From a checkpoint of a small transformer trained on Wikipedia.
Size: width 192, 6 heads of 32, 7.83M parameters.
Architecture: learned positions, capped logits.
Training: 257M tokens, 4268 steps.
Each number is 128 + 24 x the weight over its row's rms, rounded and kept within 0 to 255. Layers, rows and columns count from 0. Numbers have three digits each. The size before them is the row's rms in percent of the matrix's.

# up: layer 8 MLP up, 768x192, rms 0.0486, rows 570-638, columns 0-95
# down: layer 8 MLP down (transposed), 768x192, rms 0.0486, rows 570-638, columns 0-95
up570 085:125193083110098140149153123121140186144130133122120146138092133120122098146109108090138152116067152108146135151140103122142201147135142178158150123139134122108064106114121132125113150138116114077110112127159174154148117106137115142120171124117125111124157128160112150150105108106102072162
down570 091:121141073166119130094107127095123128158135127143152099137127169116129136072108151131121120171160114150148155182123175139100103123127173084104095102125107112173148111127170117147142146106113118140125157165118112134143153144120142118143092134133120141117120110133134086125138135166138137097
up571 086:116146093063149086124131135151133079150106139149127122111117155095122135099128133134133126114098132137145129118125128098126117149143126138129111128128112122094171123160145127090109126157117163125163119141163138135111078150086120127093127157144148138141105102109123157152148113121133151099
down571 093:135116124126153163130104107133107115075151154117137111136131151153099110116112156109157114163116123109176113183159124137161078110112108148138127137168131126104091166126110167117116161079131130088096150101133116112162137087176103117140123109100097128102124104164148111085101114161137145122
up572 103:143103101143102125153102133126121136093135135114167112123146153150122108169125164181077077091171120103092183127151121153086171188131141120149113109164119119141136128145126080111142111158087132115166115134130130125135124158122112128078147136146107162133121114129143162145135106165174152162
down572 108:117110082147113143130133153146130091160108142137128128095128145149112155103136150140110112109122107096108136154112108104105119118146197094147117117120143145142122122124096133156160120159119082079114144164141102118112166119144143123091154191153116134122084086113082137141154140115179120088
up573 103:155117134134082143181108123121141157150146127117126139116138141112137113117131171138137134110119114100129082134131129114118135135128094123112140094113120064160123118121123067114131109145120112119105108146085111093094176112128117092130122142149161130109128116150124114113136086091089155107
down573 104:124124140143119093132103115132117137095132126116147106197108108089174101133152101123107111102101104123086135124094045133100129161113148129115147128124137160146131104149116131119106160141134151127138133091100097174162124111133149146089193179114157101131144151117178132122129185132095111155
up574 097:132110126146130064086173123090134157135137166104126118101168128110129147104114128066096149133163183113141136110148107124140152123111131176108143084139178100103162174130125122126091125137123096141119133180088178070145121132128135141136149174134133143146145152152133103130143117111132126166
down574 103:161128106103157117142097080138146156126146147136155130196129103112102070102124122076086160107119126145102119137121111167132132134166116157116104151118147171149147097136118126136107155103133131090139144167134134149117119164132135161082128126103086084114154095139186101153122124119127158115
up575 102:120128124154076120118099100122104154145151185121137119170164177112125124112091095123130152128125108141124150112167096077156116147136151140132146130121165131127120108134123093118141187107120131137191140147127093143125122132145138114110130145143136102128150115146103134105132146137141086128
down575 109:155136085147138151142143104097104114125142116138129130122100130115122116108132111115131080087136153100164122127124147094143173152111096064205111168123091150130100124149145158122094169143121149127139115124144162129103136089097149144104095144157115132137161092135128133153116145114110129069
up576 102:113092159134139141167106111153141159143140146106103087165106111094149109127136108099104130139169144146125082141104126085166113137137153136117151121095128109108158100115143168120150112143124152117123122147082131106133151119086159134172127111135127141102151103133116142128129118157140114152
down576 100:126114140179099131110137137112136118115152123096112108109114129135128165108108148168125106139102136089136125089126113149077105133106112104127096145140167122132141107106126112161126135128135134122123153137145133173104089161173087122098089125145117122172118152123110135135147140138141188086
up577 113:138148141134128087150071125144116163082122115154147112136130136139137116117117105178138162151095125131087151152136143116170118166135147154151124147127104124143147086166113152133127103156110124114132075138127162114093116154103108153108115130168109126099104157094145144148096122106116157129
down577 106:104137110124169109125109142095109085164110123136171125133139132127113121104102103145162156175113129127091085105123118153105113118165088170128166110083136131090142140138138104132140182083168100121126156109136081155175104142089147127110124125111141078081099118102129139142141157172140107094
up578 089:123091086141136174128120142068103107124161116121097085145095128142154129121127137095115137090125126115096101112135088148112090085114131106111135106102140120144141115158093133088134162090132148120094111134135119081114163134104127138110147138144174145098113096112119127137144081086171134134
down578 092:184109116132103121087107198168135133125103110123122128107127120159114131147133151120147173131146108105145190120111103118112109133160118127098076119117110109155155146120128136177133111131120115134124109156091143147106108141118125158153093158135129119149166086153145090099148112141120169099
up579 108:158126116099150146143118127149154103133125147143114138145135138120125148159159139165138116093118124142098104133138141089107125120111109154148126103145144134172150130153128139130122146106111172114076128182155137189154139117135139141181109148152132131133163165128133142137142186128122147126
down579 101:158170133159126117184146130142143122121130107186156163085126128144081137085106086155087146123109124139107102115168149130118140108104130099149117090148122150147115161084178094135128109125164148073154116113089152114125127174061095120115098102106145128127099146097114136162137121128115120134
up580 100:174094117125142169122164121130173154109130129111128116114114136140132184098172111101160129113080128145100118108089153124131155171152146110124122123132094108130150123139189117092144127099116092108109125101118103129127154130144176133124144125144145103137120128145124136143154108128141109136
down580 108:185107123136107120150158159177133171158143129099147112114181100102138102101127155106193130142131143146125131131139111107092152151145140080155080145143112149069106124144183131092144093153095112145120100134110147154108142106136131107109147138140142084160101064102152132145128094081092137150
up581 105:123142086078120112180127143178127134138095123158169147142131121139131103129126127162161115111119108168129124147159130123094148125101154160098109116146146118131158108117168121134100121127107079102143103157142110154140132154116094157131129152151148094151122135103092121176158117145127105138
down581 099:105161148150191154145148096112120114161159121122117103130155133180108164185125112141141136093173122089115131115112121140124137122128148086127112140115143121170128147091099128120175154157159183140097087101126150129139123137167164095148105159151143130134116118150143105136125105098141182101
up582 097:144129117148124151118175120141103136132134150124146096115153141137130150117117109092106092116142126134092099150097171114089093114109155127150120121175133170109119141117154117147107136158127139138136093125131158125187116163088167157144172127164112120125119107110095139088150128103140121093
down582 100:122110131121089087161116138141152114125117123150150123135133103101152150136115103111137130125127106141125159147108104153133120132139114167130153106107131127109095115088128168076165143119164156140171179105120150120108113170166119152133121107098114098110146162174113154072145143121101125085
up583 094:196152121084129115099171137128101120122115133122156121131131141114165130160131093142128133147118125123109133107162162126171125096116144129127140137139137145161124178129113143080166127127145145120139143155145128098128117170126111186095133141136119155123120138131188055136119142114177116115
down583 098:177117117141160147172175119129142157093134123145143106123135128123100108157094109134130128154095169104175138140106105073119116135131140109085172156140144137133152143155173154195138120168132086122134099142116107123079144120131136191134119112114121123149160114139102114108139115148119143125
up584 101:114109143113159122103144155121114114111141164087156109080144122129121109156097106139169131126138130114139118120131135111157084137154127116091121099155100122121143128158126112091114159139134118124124101112161120117157148121126141106130107158130118116124155115155098111100151152131138166123
down584 105:158086126159126134146155150128094150146127134126137097178145132033128090134167085115143138120122139136120110106141112112130151126130149112118163099130096120183082155068137109117126154116124096126119084124159124113117083136132121148154137153132117146059133133122137131126136132115147172126
up585 100:112116149131127108128141138142136174067136099153089109124090128090145126089148126136129122138188152134132129115121126116129179130165118143149131173105102165140162146139090139183143147119100119117103130100130140142159159148122149107122130119114096173165114130146162117148138178128098155134
down585 107:096159169097112090114146135106091121126091105140133092140132100114096089138095119085110110118145138117151119152134115127106125116142134128120144167112135114123136132110118099177089078111144133095131105105134122128150106147137107082110141155109103133162109138130141095133124121105094140142
up586 094:156128101185122118112140127120128112109127138158096165146112089122160109093101104153145152158105140115145104136081128136145128122166142109167128112070112130113140155154106110142147140118101175123132105129144088104142130127102130132150149147089110096141121171158107137149117173154175144115
down586 095:113101103104124114142120141115172104155102134109155160150129113128165105123119143122114120079132139132104089167161088169097128169168130150103143096085117112168167150098138091104115117144125085146117129136100124111138083138099146161109116137142066149126149108081173127085142130133125121114
up587 094:135133115139110139127150160153113120166134149170036142109127132116122100103163121131113123088089090134102119164077081146138136099132112146162123149136135141120119130136177084138136160100114162125077130163142121137120118152084109170140133119158116142100131140129151146129147101111140123168
down587 103:133145126106130138183110154139097151117085168108103123123114174153141102132106161171139157161163135107109117136167133091132132156094146111121139159124120122126161117098135168146158086177101134105135128112162142144084161128139165136074115168107129105171129133128154138093152141111122143116
up588 097:172122120139111111114116075150109078123164137076113117103121120166134152139150143094103098103105108141155154159164091117111137101113127132171116129130156131095118112128122087171117138138095114113149108141123124086129151073112087135143133111142124157119160103127100110101135111090155122178
down588 099:088113158121140128148134153088140138123106107150146103170121103113125094149090141152155168133118103173105174083087169144126117119178104160103122126128116129149119167146131134081131128143161159106102180118152139153134100131159152142121160134118108113116123120080106130117088135109161129116
up589 095:158136107136145101095128163154169093115147094111108168139128151134168120135100082120113061085147123127146113065161149135134128122099154092103152130174084132116109137123120149124103153161131166121144108146151128102153128137132120132164142129187160128128126138145126169171131129112133165122
down589 091:111171118171116128136139128129101099149148152129135135158151138179105111131133138079140126136120139127070123101109156110138117123109090169102131148157119085145126143122156127143113091149049110135084140082120132151129132133104149162146105118132129145157111139115099128101107108117165114109
up590 094:146124145138174079136146121120136111116179161105120144146149160099125128161151126123119108146078142147123126123142165148141171113158169153182101101126139125148124145099081153097093068119105123132146154106130082115133161137147106146107136148127125152100138108113095090111147144111090100087
down590 096:157121110156109114145121174154138140102043100147106144124112115112104148156109116129126141119142139093136151071172147106135099139107123107120097089174134096152123144160142137109141154080119154115091173148109155089162094128105144147101142164129109118117156116135121108115125119092127157156
up591 106:127153116116144158094116119138135121119135102120142157131167129160150143141182119164100135119111129101137120072145126116117130104109134112174115084135092119102148096124162080085185099095138130125124132130139165111095145133106099136177136117126118123148154192172165146087147105075161124120
down591 097:165145158102052146158135095111125130104077098133110151152161116145118094095119131090125089155143147126113084080148137162095108124135113146151106161150127141133121123125106118143093117104105133104134117152109092081124116153148090141123106136111134159151144109107133136136123145118149161116
up592 098:113123121080125113090112100154123103140120134111123119140145152113143100088104127114063180178123097088100137117122129084101141142114124156132096096149143140124122122070104141190156102141120140105133147138100127147136135109117158133125159091111110128062150119125105119142119128127143074103
down592 094:104161119135159099187148096116105131136112123153120120143128129083110098150132124131191079090105172107136132103101107148108113140147102127145131168165126157131110109166057146094081093109153133079090134104164127119123107167159089153109117116143124145176133144151122151129155147144085129113
up593 092:115189106093124165102086134133123132170147123126124132154102130117160122134167146152133133147121104109124145109146060129116136122111159125129114132170098128129150122126142130159073111111127157147158124133137113113131164115139147138113132082173118110168101140153073129128143136111113132124
down593 093:147135131090154144102048128149156138075128168117168118112154085112092168148109116129131110128112131127140115139108131109108117127144133154127126144159157117102113141153119131114079148104148149141126133151101152135092130148094081061131152103122087110146099099139126126151154141161133162109
up594 101:127146118146124123098125085141110130150120138161094151152123149112116150083156134124107121102152164096142135144145107144119135147166120159153111119148129141131113128119105125142119155146111119119132125157086114158143122164133123121188107147128132135095122136148133146120144083148062090107
down594 105:128109137195142123132107155107109144112144131105169134146150110114142121137111157136110122143120155146106091143163162104141145113154090156127125158148105091134132110111121137165145133145134075132178163134111074118107174147174106167156131147114094121180121154116115105139108096150130133124
up595 105:166147089171161156160139120144141172158147153147131147132143130120129110155138129166121156104110127111164114122138153092147177157108125153132154094167126152122151168125096168132158148129137112130159115126123110143120103125174144140136116123134191145145145123165150132092120128080127102116
down595 106:140175133144141093116066166139142144161089107143101122133151097142171134092115120153148131114141135123095103136115138130089167155131101152167119149106128075121136138104130120124110139085151106105089152102094147105109141156157150091130132102118146127167123150105160143141124105113125107180
up596 112:120144106117142129140132151207114113141103168117135114144091138150192197160150101111104121133127108124095165092110132098130153142128098111094094116122126155132145166145137151135162127134113140080132163157143111138147128133125140172160123155153127158118125110133154074127121118139108143138
down596 106:144083150087111114096172106170114076091086123137133094135121151142135128156146152072180143111134092101091127114144108108127076123120141108171152162164156169136145136103117134183150135130127097145154123100138145127118141106147141119139109112087115127143135118172130118162146115139103148143
up597 091:120107091142120095144141115105118084141081184119187164083136156136123120180153094086143123124097092134153092160117093117131124112103136114135133100140120151111147149177066148090111155146121144117123127142138165152141139142182198133095153157127154146117119081127146131167163125108124144165
down597 092:138131113154150135104135136143130184117205139099099116135140107135130103110153187133126132136146190157152144120143084119122145149115134172110129115090141125143138167142144113115163126147134105146154113137128118121116139145107086086183164113129092098125131102114087135128109165110158121159
up598 099:146143139106170126090064072116136137107132146120118135154122129099141137115113163100109123115127104183113137125135124134117150140145114104164132127100107133122162122143125144138108112135124134097133136135134146102141166114117139149152088117111152176139183155145184162136164116192128106147
down598 095:115122127111136124122133131116101081125104154122142174155145131138101093131090111084093178130126189119137119126192099124156112134146160146119095129122128115119113125143130151174090140169172122085126160108119124134169123134100121108137167141179063131120133098096154085106143146129095118132
up599 098:151164119155152124127128147171138109099120115163166124107155129151133124153143107169129143130080142133128179155129137133129175161124111131117135135081125155161160133151128134128112168085112096091142137150146128109125133160146114123148144125146158122121140142161118113142146101114128139180
down599 099:105127148124096128129166110140144122136122055130119094115157151137109109146161108097099159117084108157133109104102172136131089133135132108155137129158132135123110167132170139114161127110103165144128130102138158090161127104162128137123124141130101118104178124133083159105145130137180109103
up600 116:120180111156130134111135105133102085092130152083135155169119121123122121149108119110155144141141138084120117122115116117126152104167113153129142143148106127110138157119160093124108126104107158126123102144118131108177173149143084153116126116119183121110146172136134168103114112115109131151
down600 112:161093108097136106117110133168130135156124128120164145141124123136127107127137135122136108122167157091125098106149115144091129101094114085148107132115121138085156165105171087111105131121121151124123133134170103060140084119111104126139099073106170121104090141150138187156133102075128143126
up601 090:133170180162131167136127148174165120124154140152146084102130142116075138122120127144156162103145129154125127129092131086149125159152124125176117127118154076136122101169151112107144149142102130122146111144126147115130124141137148147129108078149140106132166102157128125121117113121110117139
down601 097:126140122158134115094079143102125074143154131120138152174122140119154079116140135160088133102103165111148118162163080099110123120165137113117092127141144129184138112120151133086123105125147080092103131171134141132149136133090115113118131127163155143113130105127057108097125149123093118139
up602 093:109134123080140142114117087121105176179093119115092133116098176143136103145109108129093104155167154149108150155126135147118142141123108119119130125087109121144134127117162146158124126113103115132169100126144126121176157130105120199101110119080116155122133099135093086082117124134137114139
down602 098:158147149174082129081155119126135135118103091136142118120138119113117114161087146178097128112173108145092117179161198134155110093113116119134116117110156111119101189164139158140130129138144114157161142170133116141139104140133144102118142111193101134124122149151134121132126163114092099127
up603 097:133111137145173167134120120138122128153165079110113120128144142115114140117131169159150122113140094113117166135119156151129162147177096146096145156105135139126145144134122114106152134168145105138128176159137194121141120106129099139148163151148121147167151104151125137121102136134124127167
down603 088:118126122153103133144128131143135142165120171123122122172131127156085105153118099108119115148123147128163089108153100089116118140132157079178133137155147149134104136092119130150160107140114128108114105125125105121099137140166102115142107124156133148094096169143166092180150099135164117129
up604 104:137104122137090124116092127155138138156137133112086124127166140113118115147144126160112137129167138099122153153131120159142103151142170147093135149144152149122159128129091123155139134130139134134112123143147145142138138138122168123093129112121169144126165166129074125126145110109137127134
down604 101:143146097147109140112157146128172115068155099136104134158169179128092155153128152112094067161137120127112165088119110113154107091094145141117153148123129128125098149125127090130150118130158147114142139099116139105148129116112135139100137155126108141112140149129143121140123125117088141102
up605 107:164088113129122071137146094143150135076148125134162121184152178128152098116109045109134147140110112112157158185111119119143135148126108111143103117121119118149142132126095137159147135155102119098134133151157162172110127126166139109160104122116136145092157135111121150123134100121084140142
down605 111:130125111105143114120115139134142076137117145145116123138080143136095112112122133132124124140138114161084127141109122117121109095174128068123132159111136084078114088156156120109107149130170169124122126110133091154074092100086129108129133125098149123122095150153144082148116136136105113102
up606 095:147124125100106116133125117157158131086121161125134096172146115139119078079114171128148111139146145144088172096147160143136135107110144143094122102119162102120143149151134144128117147127138122190133123119123131102147076155147157108113143119115101135117141170125149142136090147097172127191
down606 093:103122131137123109171119104089106124132117103124152149145156124137146126140178103095159130113106088139159109158117097083100171155117129170097165124153134112146130121121104134131159156120136091149090157152124159208105136112112101132142093172145103125090113105113150143141108146100126113087
up607 092:136142126132111111172107125132122145124146127151114137145118132112103159126111115196107104132137090120121093127125104153135140111141113175129082105115133155130103159103146093137097109135094120153126121146182174156128145151119153164148118144144164161136161114127117115134102195124095101174
down607 094:192124112135089093131093095152124181102117125131088146116148087136157069116125147164106162133135104130135126124153121123109135141126158121122136146139110130154139121141119165107135182085135182170145167115106136169096106139091131081173149129076129118124127128179130160108177135138125144111
up608 098:141133131139102138156152098150134134139153112128092120146128117154153153114151098145109153134102132112106140154131124132116097148134180145128082113161137086164144119121104149130128122103106132090114078135118135091125100156147132138150168133115105108104123100096153124144150110129154142072
down608 102:122136147142139058151133133152144146105146121113129184127137124135114144131142175137121117150102140142179142143142095101168155086101095162139130067115121150158119094110154141107135154118128096107145137144107083146091132158126116166129064137095138142151095179129126169126116107085097121162
up609 096:117168133125164103147107137116157146146109155118101109102115151136129142152115148110130144140152105139133092137124102153192171105093140116127099130135115168092097140134125111127101135123116163098167146126140163117139126147079124134138114082173131126111112090117107120159133119115132127137
down609 094:169110124140104106134148134122109144115067105164146113142114143155111168094134123143132134163109166102135132073140115176095107154160110135116156142156107100161163101109100137112138150130134149172145118146106116133113094127136126172147150145090113130122139102149115128122178137124113149127
up610 100:145141134132136136146140109138098092119138172150164168098159138165111169180128128122114140122160131110097115146130089157127161157095126100085158172143157134114138172092150109146153125131129143110169131131134114122116124145130163169157098132175122148095149117179129072108143110120128110102
down610 102:142116131135069146092094117101142132146141143130140118142153174115098129134148151135132142145092083096135152131136133079132170149160144062104124173147087139108144138108111092139120107166091115110137104128107161134109131125106146112152122118130112148118130133147125134170130107128104165116
up611 101:147188143112161127115140137129124139101127116135139127129141114139128121153133139099159127162139111159088125133145166139150122132082121112136119139125141122067109091138117165186110171160102120140133116109156153108131184115086116121121131159095125143122111141146105133118189123143147103169
down611 102:122119127113192095129109149126151141128104131176107184124106114080161145172134115144120153131112132140112163116153114105121169135150170186128125123130113132112139149141164185098149150139192145119128172150104111095113104147118128091105107126144102126123144116130118116170140108128133102137
up612 086:103168099134107115192157108098151104118132129121115130148140135126163139100136092127171115099096096141152178095134199108103115128153117151123099122118093143152157086139108095114099122155124124107144122150134141131131084122146097148112084128102119131149142128139143073163155139154138154130
down612 091:148115106145109137144133178125138090155082121161121166094138129162120088137086084155098111167132106124128120142120087114091102082143130073129148124100160131155099127151122155142118110135139128157133106112092111135115163155143118144103132107146142161100144079108113116133099106087140091126
up613 096:069128133175110189151155168159112161095101131152148130078185146098132175111167152111103123118143131124137082162161111120118135159154122100137133133100158129109147107149103105184133118110147139130161112085125164131104129141102128155136093133134142136120090119103130125131144060116126116189
down613 098:165089093090153084112140147094138142109103146156158115184134155101152108108139159138099145104104112131152137092093174136126113112150113116138154101124124138180137142117123144113093087122138117129135174103144131132073144114145149138152151080147087131134078116129142133110115138151135113141
up614 094:157093083170133129161130127095147139112144136111119131177111127093179105141153112161140163123188164145098119132116100157139165124118102143094118091136109101131141149121174143144101126126132178173146142129105108120160129135126115155137164136147116122134159173138113118107120125169158158154
down614 098:121108108121159130121154123165140128169138113134084103104139130132103138150114132153144110142111117096123133119080157147131150092159107104145110116126162135102130123154122110147155107150119114123137156161128109119096108114117125104143153128110170130126082105160143099137153143129093096115
up615 097:138129114131061152150146113114146179137093105136150147148189160136161121153117130151126133170110105165167129170096180118121140148131156180116105110191135115111113092108124127098158093151124133125177107110123142082120124125135123110106094115125148142138164164134154161160128114161133164110
down615 093:091164117103153136127163155160102117127119145164127135116087137161117157128156107079142158138131134125081142150123127147122165158135116095128184124106180124101148118115149159172118114138180084109146133136107161123132125148143113150128169173113117095104101111120136157102139116158156122137
up616 092:114120093128114111133131124164080123139171126150116121121186156156128140165155149130127128170101145100111124122090088150153149107119142119105145139113094124089101064154145119129165152116153172102137107130117155133116100116118153144132109141111128106148142113113102147115112151155133162162
down616 087:167137130121146169121135119118137138128111110132137155122072075085136099113148133142099130130138070129135176122135159171144153156131105096104143100127128136154157141117130145140139128138101124153132081137138125136158117091108122110119153150134132166136095141124119112132156140149164095116
up617 097:093127131129151115133105106168091073133123181124149138120118156139154115129167112133123141100131133129102084130108080114084145137119128166153182143085123156129143136090121111144122115091093114109105090097146118113160122127141128157108124116139194087115130117106103117078126109116130117125
down617 099:144071124140113134107085132138146144108131099102100129151165119131140107155138124122164141114110137125160166154142111107152098085105096135095080153143086134120112074133127110153170112122172138141189134133117151131066146092120130111142122114152123112129157156112097151127130136106144124179
up618 098:125160117144127098122124123128132089119115123135176103127119149106132125152095155122169139124108073142090153099113146142096103124163097112130122095137111165133132128155108132149127128136132153151143131153106118107155105099165119149147118066091139162183154142145167132100120114150123120090
down618 099:107160117097150121139112147142109155125133099120127121109123148122117147109132145147123155131140137104169130155146082137140128165119142124135121132144116163103105061142107127148098141157125087080096073136120162166119145116083110139125112106115124090141110147134100161129139140104059134139
up619 094:090113130122080090107133143150145116115158156037101131126149088132150123136120148140117165144161116090078149114128111120149148119131117107153176180178157118135160130146113119137109158128109130152128126124112108101103093167134115138151123144120116127110124134122113147126157085136117139132
down619 099:146131124115119151117143129148134108118090098147106151134160111087168150152107134150132132115154099144116107152148116136074109109113111116135152108097145138155107079127071070095155101135143113101122107127116171120155148157124128121069143106177136129139108155047161127120122121144066107160
up620 108:146146130141076113096147126134159145130125174140117123118095137157117094142154131124148133149110137114131118140112127169130113128142125134126107135088132069160165139181127162173125183138139094147103144091127120138125097137127099085176076133171173134137101131156091167089152133142131125162
down620 106:096110086103139136127101134138145134135129098156107112120178163139119132140139121139103147095135152094109110122136138190108129160117118152122145114166124127170130127126125146118149120177108138164098206125156122098167128120116133140162049155124139116099133101115129142133122151170091166102
up621 101:150118146140117140155115103129111170170097121136089132092116109183126151114115142132115113103122100078075091070139163173175129095066116084137155152119122127131131149150130138131106101144141148096177141144148155092146134166150150107164141122115176086125131096132133124100136121110106115121
down621 094:101114104145135059121130134151145132125132105161130163169163137121126128115093111128165088133121121161155143083103086144108139138125142142099119131158113130151093099132134109143111149117154156150141059090096135110144130150126158108100113114103089125127113146114168111078131154122151172190
up622 103:143121137130148126139136126137164125134141119102169154158150157121118148141148142103185101136150122118157098148131104123098123153122184108100123147120148164119118123119094103143155105152115089094121113132197115180139087116124104103108125169156135191154129136122149134154091155166101140128
down622 100:196154141151116136123154102195164124098114131118163153104097107149155153164124138085173088151113092088139140163118115133106131127129106081143131125097143145140132159129126148101108147124114120114123157152109134125144135110138152165112105115114113178106152157142139117110109098133102132112
up623 099:127109140100098095115182124132148141133109088148103101115107156153113125138163144161113137138164119102113137148097127144129139118150139148119087140147097063146124102101139086139136131152115137162068117143084139126107135115135113120168157159125136110129127109119107132109137161109084133089
down623 106:093139166113102184136102092131129164174064119150115135100092156150119133104142134108123111133088089144129123127129116111160143135102163167124094150125165121124147136132167163147151128141156124108071141112171136100103127074158129127113134123116118132109122170155119117143100096143144106146
up624 100:123183111103146127152108136112121153145136136165068124143088103148114186108168144144127099108138116136107112157109110127106150159123135084110090114100119147134111133135136109122137146144100118129104157153113142140130094143077178130089132125139098124144090161112094101137095177138141123150
down624 106:127149098126132120088148193132115134161128132084136160098153158148137143170165087075125148131157135124152144134152096134111156148096131158110143129126172104155116127148187139123142107157089154112171125113065096117139123138114094145125130167055138126137096174156134156089112113133082127101
up625 093:144116109096147141123136124095171133152112128114182116142141098131128136140166146102097163118151093106100104118151128113157133115114137110126073084096130141124145151139140126113132072131141153123139095094121083123149142111124124078160169118119150092156144131121128116138159110130119102106
down625 100:056106113134131106129145110129112107118143084131110111113114119129148124130129146089141118091136109168065142124108111129127106114163148094131141104111112124162151100167092144076109173099159177141129155108148087127126116117145118148105131139111129142113133116148157109104108151111173116101
up626 098:175142148089091109114076101097134152093184155161172124073130159149118144103133119159162131129170117120117107144147128132141095128130147142106134154100130100136127108144086125102154112089140128111144103124143167092179125108128135157091099125128157131106122116143155103125124145113161103108
down626 097:134145165130132146098128076163143104140147122116116159147099116142146091133125192132135121104128156095140126084145124105087116140126174097124099118105123143147099129126140137119130150138123154095108126106159109153127125127098190172144113146124127133147113107139096087128148154180125133158
up627 098:117136138096132127170122074167218152137148132140143165122154158124123144121099073116126146132111138130101140160111141148137135155108128134135116122143097078158137141138127136127123148154143159152120129154124147158138157147123139107118097122113118168138149099109147079149140129085114145150
down627 108:089158119116160121122128147104111096121092123132131098157130110098125123158126134141085068147136151121142115141151156149098121108155137136145078122140140110136094164133159149134111106123117115182151121164116113103122132170139115129086161157159189120120144126150146112138113114111171163103
up628 119:155147122139133132144126126088144155108103107182103113129123119106136106172107120084119126120119136136098154145124142115121152099115147116159115110136096129128124165130103111154118141107121143146155153112143162108125138136075123131146179129130166140143136111157119150133083141110108103169
down628 118:120128146145132140116140094067148115120122139159105110132139130114099179115147078145185139093144157091119159134093098120122096107130140120133139136095133147127143141101140141161095117187173130114126130125125107112125123132052134145217144097112163141095154122137123093112119104100098118133
up629 109:097135128145137121114082111096093108108169111108144138164140138123084135112128108145109151106112122124104134144124151121133113145139119128123133146098133132114110141156154164090142122148065148147118114157128131148106119152104152145083104137067141169145111119159146122118112121124129070136
down629 114:139118160095086112115097110153115132055130162123147114132173136134112108111133142133084173114125151171145102179159118144132145133144158100101140172135109108114102184129112116120121160099153144122149145119111149154171148112149128177116131150108143144138115132116115112118126119094111151152
up630 104:140134163086062116076154123096169146138131150141144125136095118170148120129076135135152084146130110137141132142151122130166139097160136127103127121154120105102134085141107127115158107149133131135082114117129127150189181132113102071125099112130135146121140126119131119123148125129140159117
down630 109:146121137147095096100116165123089124118159099136120188162102142156122138154090163111140122154121146129117134074154136142132141137082115105129170151106117130150090133150154154168155134138091104113104104081053123111140107142083130111128106089143134093122164131130100114112137111072114169147
up631 099:144144149149105136143104106101126119116164139119119173144107135170172123138117127125143140145144148122090136124107105155134114158139104126127102114134148175133131090145130165141141136139136080073126098095138173162149156124126146106143153124127105153124145123092128111139116135080138117141
down631 095:105127087088174158113126157149102119144162127114119130150108104149129122105127139097150142130099124132104091117126117095153095141143133110109097086106151113128115104139146111120158148144115175115125140120174131126120152124118126118168158129139149105136087100134128135158094135150161088144
up632 097:164145090123152123126099142146157124114114154124113111156164135108127154118153138138118125140168130121105146151084138144168136134136150118121148139135096164084137159123127106102139138148132087129122122152126114142132118188149148081090157124089127157174150078106189149134141123140135150114
down632 097:108102095113145124126132112149089093093098151120154143142107128109123127091126111039155110158119122110149162127135083144132149134136139107121116139151144111143073081165139110124135119151136147095151123100127142130144112112100170143133090136079155138138121075125125134104112145169136115123
up633 104:161061168140119135080122095096138144120166131129142089140117161107112130143123129120140151163125130114139106160089129151126128122119091122084159135098149100099154127128120116156141144092146112139115110110145105149107157141155177113128139125139122168151122124156087077150105115128162116113
down633 095:136136131064115118200151113139097119161087092135116147110126153132134172133128119135110092125139109099134119122149146116119089119090131143132158155129150139115093140125170127138130113154119141122159099113086124147159172129171094154120124108132135122134117122105144183113142125126126138091
up634 091:135164145084097163130147133145149107159164159109142133115091101103123113108128080129144128125178158147154133126147115078138117139117186086113136131135080151079167114182110120142174088113157136134143176153138084118160135091184095143120092100115139153125160123142106144127151129141132133148
down634 096:126124115169147100113141117151118119120125128114130154130180116161128116163112106177118135073154169123119125162108121132135115129154133134103154112132157127166089162134120161097094090135100148131148100122144139098137099138105123137149119156152103116123069125181168130071129128132146152112
up635 088:105114144112124119122089123137095101130111135137109137130102136113095104150101081158127138115145139121136068171141113139133157137124115083084152136097132118074151119152159146121125123118122130129151102140128120099173172136129112161107096119072142101102175110114145176148151079110164103123
down635 091:144130138117159086090166156137141115133131136152074119160104134167096130143111184130152156075139128144128141140161181090158125125175110108100092162162126105165097123112086140100141088156142103135111149140157170151120140152107085124135115121172085132139141162166109138145119116088119111145
up636 108:135140130092108130131134139116153159119156165106177118103148115129164118151126118122117136095155097140108153112139154122129177148149129113137087133134080169146112113103142145089114048122083139101081137126131153137129094151083142142136123096168154134145126105111156143107173152116143120147
down636 110:111155124140100109150077081135142133129142137099106135141116118117143159130153121161168123151166197141163126123113118121103144127114141116134095163100090117086148131164181129125107096137107128108105144154149119106123119101123098128136110117122168118121099105109148151173148126158134151178
up637 105:178094117151110154116106096105136103130148144144146104128137123127162163122121147131135170126158166138155135146083131164131136119144127081137105132158148140083124163127189156089149136201161112145131133127137161155125133109164128154153113196143109140120154116150128110139134150139143164154
down637 105:125192103172108135091136108119122158109171097096100174136148108129094115146150130147154122120118133127101090099091170139136129113087118142138145106135154113134138146169102128167148136116140131142139160139080108100127118146065118102110121123119140112096087106186114194128165150163130129124
up638 105:148099113143112087124109123170130146177124118149118135157144184131158160136129109155110094128132161171122130144113125148105091126104143112121093190129134115129151122122135137140107148121106116115128139154124123114120124155131129122118136121084152094129107118148108142131173145139132151163
down638 091:089128166155149137101156097127113132133122136140145114147135119137083165082144130106148124132139114096132159046140123096099156158154078105118149114117134120134085122142116156100133120135143134124131070103129114141169131115141103108115162157154120146114154110126090104136134174157160109116